{
  "n_layer": 8,
  "d_model": 768,
  "n_head": 6,
  "n_kv_head": 6,
  "head_dim": 128,
  "d_mlp": 1536,
  "vocab_size": 8192,
  "activation": "swiglu",
  "norm": "rmsnorm",
  "norm_place": "out",
  "norm_eps": 1e-05,
  "positions": "rope",
  "rope_base": 10000.0,
  "rope_fraction": 1.0,
  "qk_norm": true,
  "attn_scale": 0.0884,
  "bias": "none",
  "tie_embeddings": false,
  "parallel_block": false,
  "init": "uniform",
  "init_std_qkv": 0.0303,
  "init_std_o": 0.00759,
  "init_std_up": 0.0303,
  "init_std_down": 0.00537,
  "optimizer": "adam_variant",
  "lr": 0.000684,
  "beta1": 0.9,
  "beta2": 0.99,
  "weight_decay": 0.11,
  "lr_head": 0.00462,
  "warmup_steps": 376,
  "schedule": "wsd",
  "decay_fraction": 0.81,
  "decay_shape": "linear",
  "final_lr_fraction": 0.0,
  "batch_tokens": 65536,
  "seq_len": 512,
  "doc_mask": true,
  "train_tokens": 620000000,
  "steps": 9461,
  "dataset": "wikipedia_en"
}
Each number is 128 + 32 x the weight over the matrix's rms, rounded and kept within 0 to 255. Layers, rows and columns count from 0.

# layer 4 MLP up, 1536x768, rms 0.0484, rows 1502-1510, columns 384-511
[[134 135 159 162 106 111 116 140  97 133 138 130 138 157 113 112 112 136 155  47 148 104  97 179 138  98 182 150 157  97 138 107  95 145 123  74  73 129  56 174 175  98 142  80 114  80 193 130 112 120 104 126 124 157 123 151 128 148 124  89 130 120 142  98 118 125  94 129 119 125 159 114 184 118 140  99 167 107 143 140 123 155 139 148 123 144 150 154 159 120 121 102 121 151 110 136 124 140 107 130 102 120 110 150  99 125  89 131  83 136  99 159  98  93  89 184 101 139 144 134 105 101 153 147 137 114  85 102]
 [147 185 116 105 113 123 125 144 132 112 112 127 150 151 146 136 164 143 155 147 138 118  95 149 164 118 118 124  86  87  91 125  95 100  83  75 125 123 169 180  97 132 189 142 111 152 166 199 126 141 114 119 102 121  99 166  95 111 151 155 164 168 141 127 131 124 185 121 127 114 118 146 152  73  57 131 135 147 195 100 142 109 120 101 172 141 128 192 187 146 107 117 203 171 183  66 101 152 113 117 191 123 128 181 212 141 113  78 185 156 128 173 113 130 155 105 156 117 188 160 149 129 105 102 130 118  78 159]
 [135 102 103 180  79 154  99 156 152 113 126 145 110 146  83 127 144 105 151 109 125 100 119  90 162 161  90 182 126 110 110 137 175 151 125 214 104 185 184  71 107 157 106 171  78 153 166 141  97 107 154 152 209 115  99 113  92 129 150 127  98 146 132 115 136 143 186 183 111 131 153 128  96 157  86 108 133 135 102 110 141 175 166 168  92 145  93  93 136 147 138 113 113 127  75 147 105  89 156 125  89 109 151 136 205 126 139 141 174 121 165 149  95 123 151 116 187 121  98 141 188 178 117 101 108 105 105 185]
 [ 83 135 147  97 139 124 193 110 133 155  95 139  87 140  93 105 147 137 136 140 137 105 100 102 144 117  84  91 105 117 157  76  90  91 156 190 115  72 123  87 161  68  90  98 215 142  90  70 225  91 120 152 134 134  98 138 194 168  78 119 165 171 144 125  69  70 160 160 155 132 158  60 123  87 151 126 139 110 119 159 116  89 126 130 134  53 159  97 172 169 139 118 128 166 163 126 172 173 139 124 142 141 157 111  77  99  95 110 131 143  80 122 174 149  74 143  99 129 159 122 129 122 134 142 147 161 107 214]
 [105 195  95 141 159  87 136 116 187 176 103 164  75 194 118 152 119 135 188 109 137 132 143 100 143 120 111 112 148  81  69 106 132 156 117 124 127 171 157 116  97 181 135 156 145 140 112  70 201 126  71 144  99 137 193  96 132 151 138 178 131 130 103 176  86 138 124 138 198 113  76 124 174 108 167 108 142 118 201 156 112 160 119 185 119 168  84 110 115 135 120  99 129 119 106 139  92 105 137 138 165  90 165 188 135 163 147 165 120 121 119 109 134 170 143 118 131 117 147 112 188 161 122 125 128 126 126 137]
 [151 175 202 109 142 143 109  82 152  87 152 109 175 134  94 112  40  91 129 117 135 136 155 145  99 166 101 119 140  93 190 111 142 118 200 102 143 145  55 163 184 114 123 171 121 136  92 122 108  90 100 139 114 174 165 136 116 101 135 105  94 117 151 120 129 156 123 103 141 157 117 180 108 112 122 120 152 114 158 152 133 139  98 156 145 165  77 107 120 103  86  76  92  63 156 144 121  92 116  97 121 152 117 106 112  84 153  93 113 110 119 173 113  89 142 113 124 138 122 126 119 191 117  98 135  91 117 138]
 [170 132  79 108 124 176 120  97 148 124  83 160  96 128 202 165 191  64 144 135 129 161 173 105 130  61 142  86 156 121 131  97 144 136 123  18 134 116 130 113 180 112 158 122 100 107  87 144  78 186 106 104 153 109  80 121  82 164 148 170 114 127 151  69 132 134 145 142 128 158 154 122  92 136 102  65 100 139 129 179 127 200  87 160  93 127 158 135 121 156 155 144  75 152 117  98 120 170 163 145 130  86 146  87  97  97 111 160  94 189 137  71 112 161 135 124 100 134 185 129 208 178  95 156  72 153 134 109]
 [152 128 110  78 143 146  88 125 112 119 131 137 141 110 162 124 159 153 170 211 141  75  85 120  92 160  75 125  90 134 103  86 127  91 130  69 140  95 171 100 102 112 135 150 128 114 109  80 167 134 145 142 108 108 144 146  93  82 122 118 132 123 185  97 159 118 165 153 138 126 166  81 103 162 145 175 120 135  89 133 124 130  90 150 110  52 154  70 151 111 105 100  98 174 168 114  89 152 168  83 112 167  96 140 130 134 117 122 149 101 121 129 152 105  84 120 142 117 141 112 164  97 164 112 167 132  94 108]
 [132  60  55 155 107  83 202 115 167 161 125 159 100 140 160 137 157 137 132 161 148 133 154 149 176 126  70 229 177 107 119 144 130  89 178 124 120 163  95 145  88  92  92  78 133 115 122 157  96  90 164 131 183 157  85 151 152  96 119  86 148 167 127  93 131  44 150 137 124  78 138 186  71 141 103 208 122 175 156 147 133 129 129  99 145  87  66 147 135 100 150 107 108  68  79  91 134 147  88 136 165  91 149 103 119 113 123 107 147 124  90 143 145 146 163 166  79 148 130 170 163 172  69  82 182 146 140 114]]
# layer 4 MLP down (transposed), 1536x768, rms 0.04, rows 1502-1509, columns 384-511
[[120 147 127  78 118 121 186 186 149 125 132 182  81 119 210 139 107  90 113 179 126 144  88 167 100  92  92 154 122 114 180 143 166  80 108 147 168 115 121 136  72  91  69 161  99 139 121 142 134 149 189 108 145 103 168  98 127  91  98 134 186 143 116  91 103 135 147 128 113 140 144  94 126 173 135 162 134 150 131 132 152  84 125 155 176 148 185 186 113 152  70 128 141  90 139 184 169 148 132 130 101 143 143 126 122 134 158 125 168 139 141  85 156 183 145 128 148 115 134 126 142 143 141 120 135 104 141 124]
 [133 140 123 125 141 124 163 169 146 123 136 123 130 133 131  92 106 122 110 112 125 115 158 113 161  86 134  90 176  99 128 115 157 139 120 137 118 140 135 112 171 152 177 152 101 128 122 110 141 170 102 117 103 126  82 119 147 154 140 114 114 120 119 118 120 164 121 121 173 115 109 159  84 130 182  91 106 120 129 144 177  94  99 178 119 152 148 128 131 154 105 110 112 114 143 181 158 131 182 134 102 152 176  90 159 106 146 168 129 129 136 127 103  64 167 170 102 152 119 156  97 113  96  93 124  94  91 125]
 [126 143 141 179  95 166  94 102 128 127 151  88 117 131 106 123 161 134 111 116 216 184 187 171 113 140 184  66  71  78 187 132 127 123  77  42 119 146 127 129 147 105 158 119 181 129 126 122 121 134 100 131 175 111 182 154 197 119 119 135 115 168 188 153 174 139 139 155 158 151  69 139 122 132 158 118  30 124 125 133 133 156 118 117  50 116 104 111 140 166 161 113 159 137 146 102 135 139 130  70 100 158 139 119 121 116 114 133 148 102 151 167 143  66 149 106 135  88  90 148 148 132 114 178  91 141 124 146]
 [ 99 162 127  85 137 149  81 140 113 151 115  98 129 162 100 175 110 121 125 121 153 136 131 105 155 125 186 106 156 100 166 167 148 138 152 139 131 128  98  76 158 137 105 133 147 125 114 117 152 164 125 166 142 134 120 107 123 119 186 136 106 122 118 116 115 147 146 120 124 116  83 133 130 135 125 168 123  56 141 186  92 100 134 108 116 132 176 145 127 159 105 153 141 116  91 137 136 153 102 116 130 161  46  91  91 167 126  83 129  64 152 149  99 124 100 184  99 169 159 103  61 104 143 142 146 158 150 135]
 [138 124 216  87  85 138 121 149 113  98 135 147 122 139 123 128 136 140 188 154 121 130 140 147  80 144  81 106  70 156  93 100 124 137 176 161 177 133 143 125 127 123  80 145 151 138 102 146 121 121 146 171 127 152 139 148 171 156  86  88 133 143 122 156 115 162 121 153 186 129  66 146 115 165 132  98 122 110 120 139 142 103 156 201 184 126 175 124  90  86 169 151 120  70 116 145 158 107 145 115 181 119 122  99  84 125 115 151  88 157 125  93 125 151  88 144  87 127 122 153 142 113 120 141  73 148 136 158]
 [159 159 113 150 150 142 165 149 109 154 159 138 117  96 157 119 137 113 121 106 151 122 111 123 118  97 141 151 169  96 100 142 122 134 118 155 161 107 100 103  88 141 106  97 164 128 149  91 119  87 149 134 151  84 131 116 167 156 123 111 139 159  46 136 129 106 133 110  93  91 133  72 142 122 119 130 137 104 132 152 203 151 123 134 161 158 159  79 104 151 178 139 143 147  73 115 114 167 154 158  98 118 105  90 136 121  38 144 156 179 133 146 146 186 132 128 137 124 121  88 139  73 127 184 169 105 117 124]
 [114 140 116 149 141 106 117 108 139 132 118  86 118 184 145 131 114 119 153 119  71 146 187  89 185 165 122 131 113 114 123 101 122 154  73 118 162 133 158 138  61  90 146  84 130 145 148 160 189 134  49 134 124 156  92 113 115 158 140 100 108 131 127 164 127  96 125 109 153 103 161 150  75 101 100  97 172 197 159 133 185  67 131 130 165 125 182 160 185  95 168  86 137 145 176 100 134  99 109  69 128 165 184  94 129 113 179 124 183 138 198 118 101 106 102 124 153 147 151  82 178 146 142 110 147 110 130 151]
 [165 205 147  75 152  80 104 121 107 191 160 120 145 149 120 130 131 115 157 100 145 172 193 153 133  94 119  84 124 144 116 188 133 108 158 146 129 169 173  71 141 156 150 118 123 130 171 125 128  62 121 219 129 111 171 127 140  99 164 122 172 144 106 122  71 179 165 130 124 130 101 121 123 157 159 151 171 107 156 150  97 160 152 176 118  98 110 126 121 103 116 127 152 117  90 121 179  90 160 135 155 101 159 117 161  79 154 132 209 105  93  89 133 131 141 112  87 158 116 143 110 111 107 136 114 162 108 179]]
# layer 4 MLP gate, 1536x768, rms 0.0465, rows 1503-1510, columns 384-511
[[ 97  73  99 143 135 161 103 130 148 119 155 106  74  87 110 171 207  86 178 184 105 126 161 111 131  67 179 100  84 128 144 113 143 125 194 127 120 100 173 146 115 140 151 158 183 124 149 115  71 161  62 148 159 130 163 126 166  96  58  78 137 122 142  93 207 147 148 132  77  99  76 134 145  60 146 114  71 173 173 183 148 121 119 170 189 142 137 157 123 122  61 129  96 119 167 127 116 136  76 104 132 144 134 115 103 111 163  81 103 136 133 109 116 152  75 121 119  95  94 164 108 138 106 127 182 158  89 162]
 [145 114 109 172 137 144 141 182 119 175 117 149 139 121 113 143 121 127 176 110 207 117 180 104 141 101 114 107  79 113 148 157 139 125 189 181 140 120 162  73  79 110 133 120  60 130 167 134 144 136 127  67 154  71 159  81  67 122  82 109 138 151 123  76  79 115 135 144  70 147 121 165 178 128 114 151 132 117 163 150 154  99  98 167 146 135  60 128 151 158 163 149 101 164 123 134 123  95 145 107 144 123 113  83 126 140  90 119 176 137 177  72 132 156 150 177 203 178  67 112 151  97 122 154 139  75 104 203]
 [ 74 148 162 122 104 176 186 154 132 119 127 111 131 152 161 110 143  93 135 174 130  55  86 115 140  99  90 107 119 144 134 125  80  98 105 165 167  97 143 111  87 139  22 144 154  84  51 109 132 169 164 131  81 132 127 127 167 156  88 176 114 172 154 113 156 147 171 165 119 115 125 124 169 145  88 102 133 235 182 129 174  96 146 133 178 140  97 110 103 159 155  94 143 122 153 116 102 132 119 130 126 159 153 143 140 106 167 120 132 116 103 142 156 124 143 102 158  78 119 152 139 144  76 153 181  72 147 166]
 [153 121 137 188 165 137 108 130 116 116 125 105 149  87 146 156 142  93 128 176 119 149  72 128 191 149  96 165  89 134 177 130 141  83 139  99 145  89 127 116 130 182 158 114  94 141 188 190  47  87 145 104  92  95 119 123 128  72 121 136 156 122 165  85 183 151 138 110  18 183 171 132  71 170  90 143  63 143 124 112 145 113 122 123 164  99 112 136 171 104 112 117 151  94 126 143 153 151 172 126  82 155 150  64  74 107  79 115 149 141 131 135 104 125 157 153 103 158 117 171 112 141 158 111 213 115 143  78]
 [105 168 120  98 138 113 114 124  91 171 152 101 150 138  97 119 144  75 109 130 121 136 137 123 142 169  98 102  97 123  82 150  83 139 135 134  72  80 182 119 157 126  89 155  96  78 127 109  67 167 123  61 131  91 129 140 138 125 135 138 138  63 178 145  83 102  84 158 143  77  70 132 110 169 189  61  78 117 147 137 125  44 165 129  70  91 142 112 145 123 114 123 107 120 121 113 115  90 141 134  93 142 155 115 108 174 157 170  61 149 179 192 167 138 165 157 108 129 130 130 129 119  93 154 170 122  92 120]
 [132 174 100 123 124 123 172 165 172 142 149 172 169 158 134 169 112 104 130  40 163  34  99 190 188 131 120 134 154 118 148 153  67 127 174  65  91  97 165 136 141  91 102 134 148  77 107 137 162 152  73 161 111 125 124  53  61  96  95 129 127 146 124  92 189 111 145 191 116  86 163 151 161 114 104 152  65 130 146 173 142 128 154 158  74 167 146 138 164 123  98 160  44  88 131 163  71 108 123  97 129 174 108 124  87 144 210 123 152 114 156 127 167 168 118 153 159 132 152 170 127 100 147 123 188  89 153  87]
 [115 170 156 182 147 115 108 181 197 144 120  59 109 135 100 109 167 195 130  98 140 101 122  81 127  86  75 145  88 139 117 165  93  84  96 155  88 107 149 128 174 153 113 153 163 182  82  52 146 201 144 120 118 129 209 120 154 117  77 108 116 104 143 158 195 107 159  85 153 139  96 141 141 140  84 156 144 183 132 167 166  86  83 139 137 167 130 114 137 145 125 104 107 148 142 152 140 170 167 152  69 120 160 114 141 127  82 126  74 135 123 120 140 185 116 141 158 111  87 113 159 139 195 175 170 147  61 106]
 [127 139 107 185  81 107 129 118 167 172 135 166  93 172 146 162 155 164 148 133 194 137 118 128 138 123 123 109 109  98 175 126 105  88 114 142  87 150 121 123  81 181  85 103 155 129 142 108 142 131 161 191 108 150 129 127 163 140 134 114 172 128 186 150 162 117 142  68  95 121  69 114 100 148 165 152 159 160 123 100 147 186 133  94 124 152 120 156 136 152  86 109 174 122 134 123 157 186 127 190 173 135 107 101 195 163 137  99 118  67  96 181 102 184 125 162 126 159 179  87 114 213 114 122 160  94 157 176]]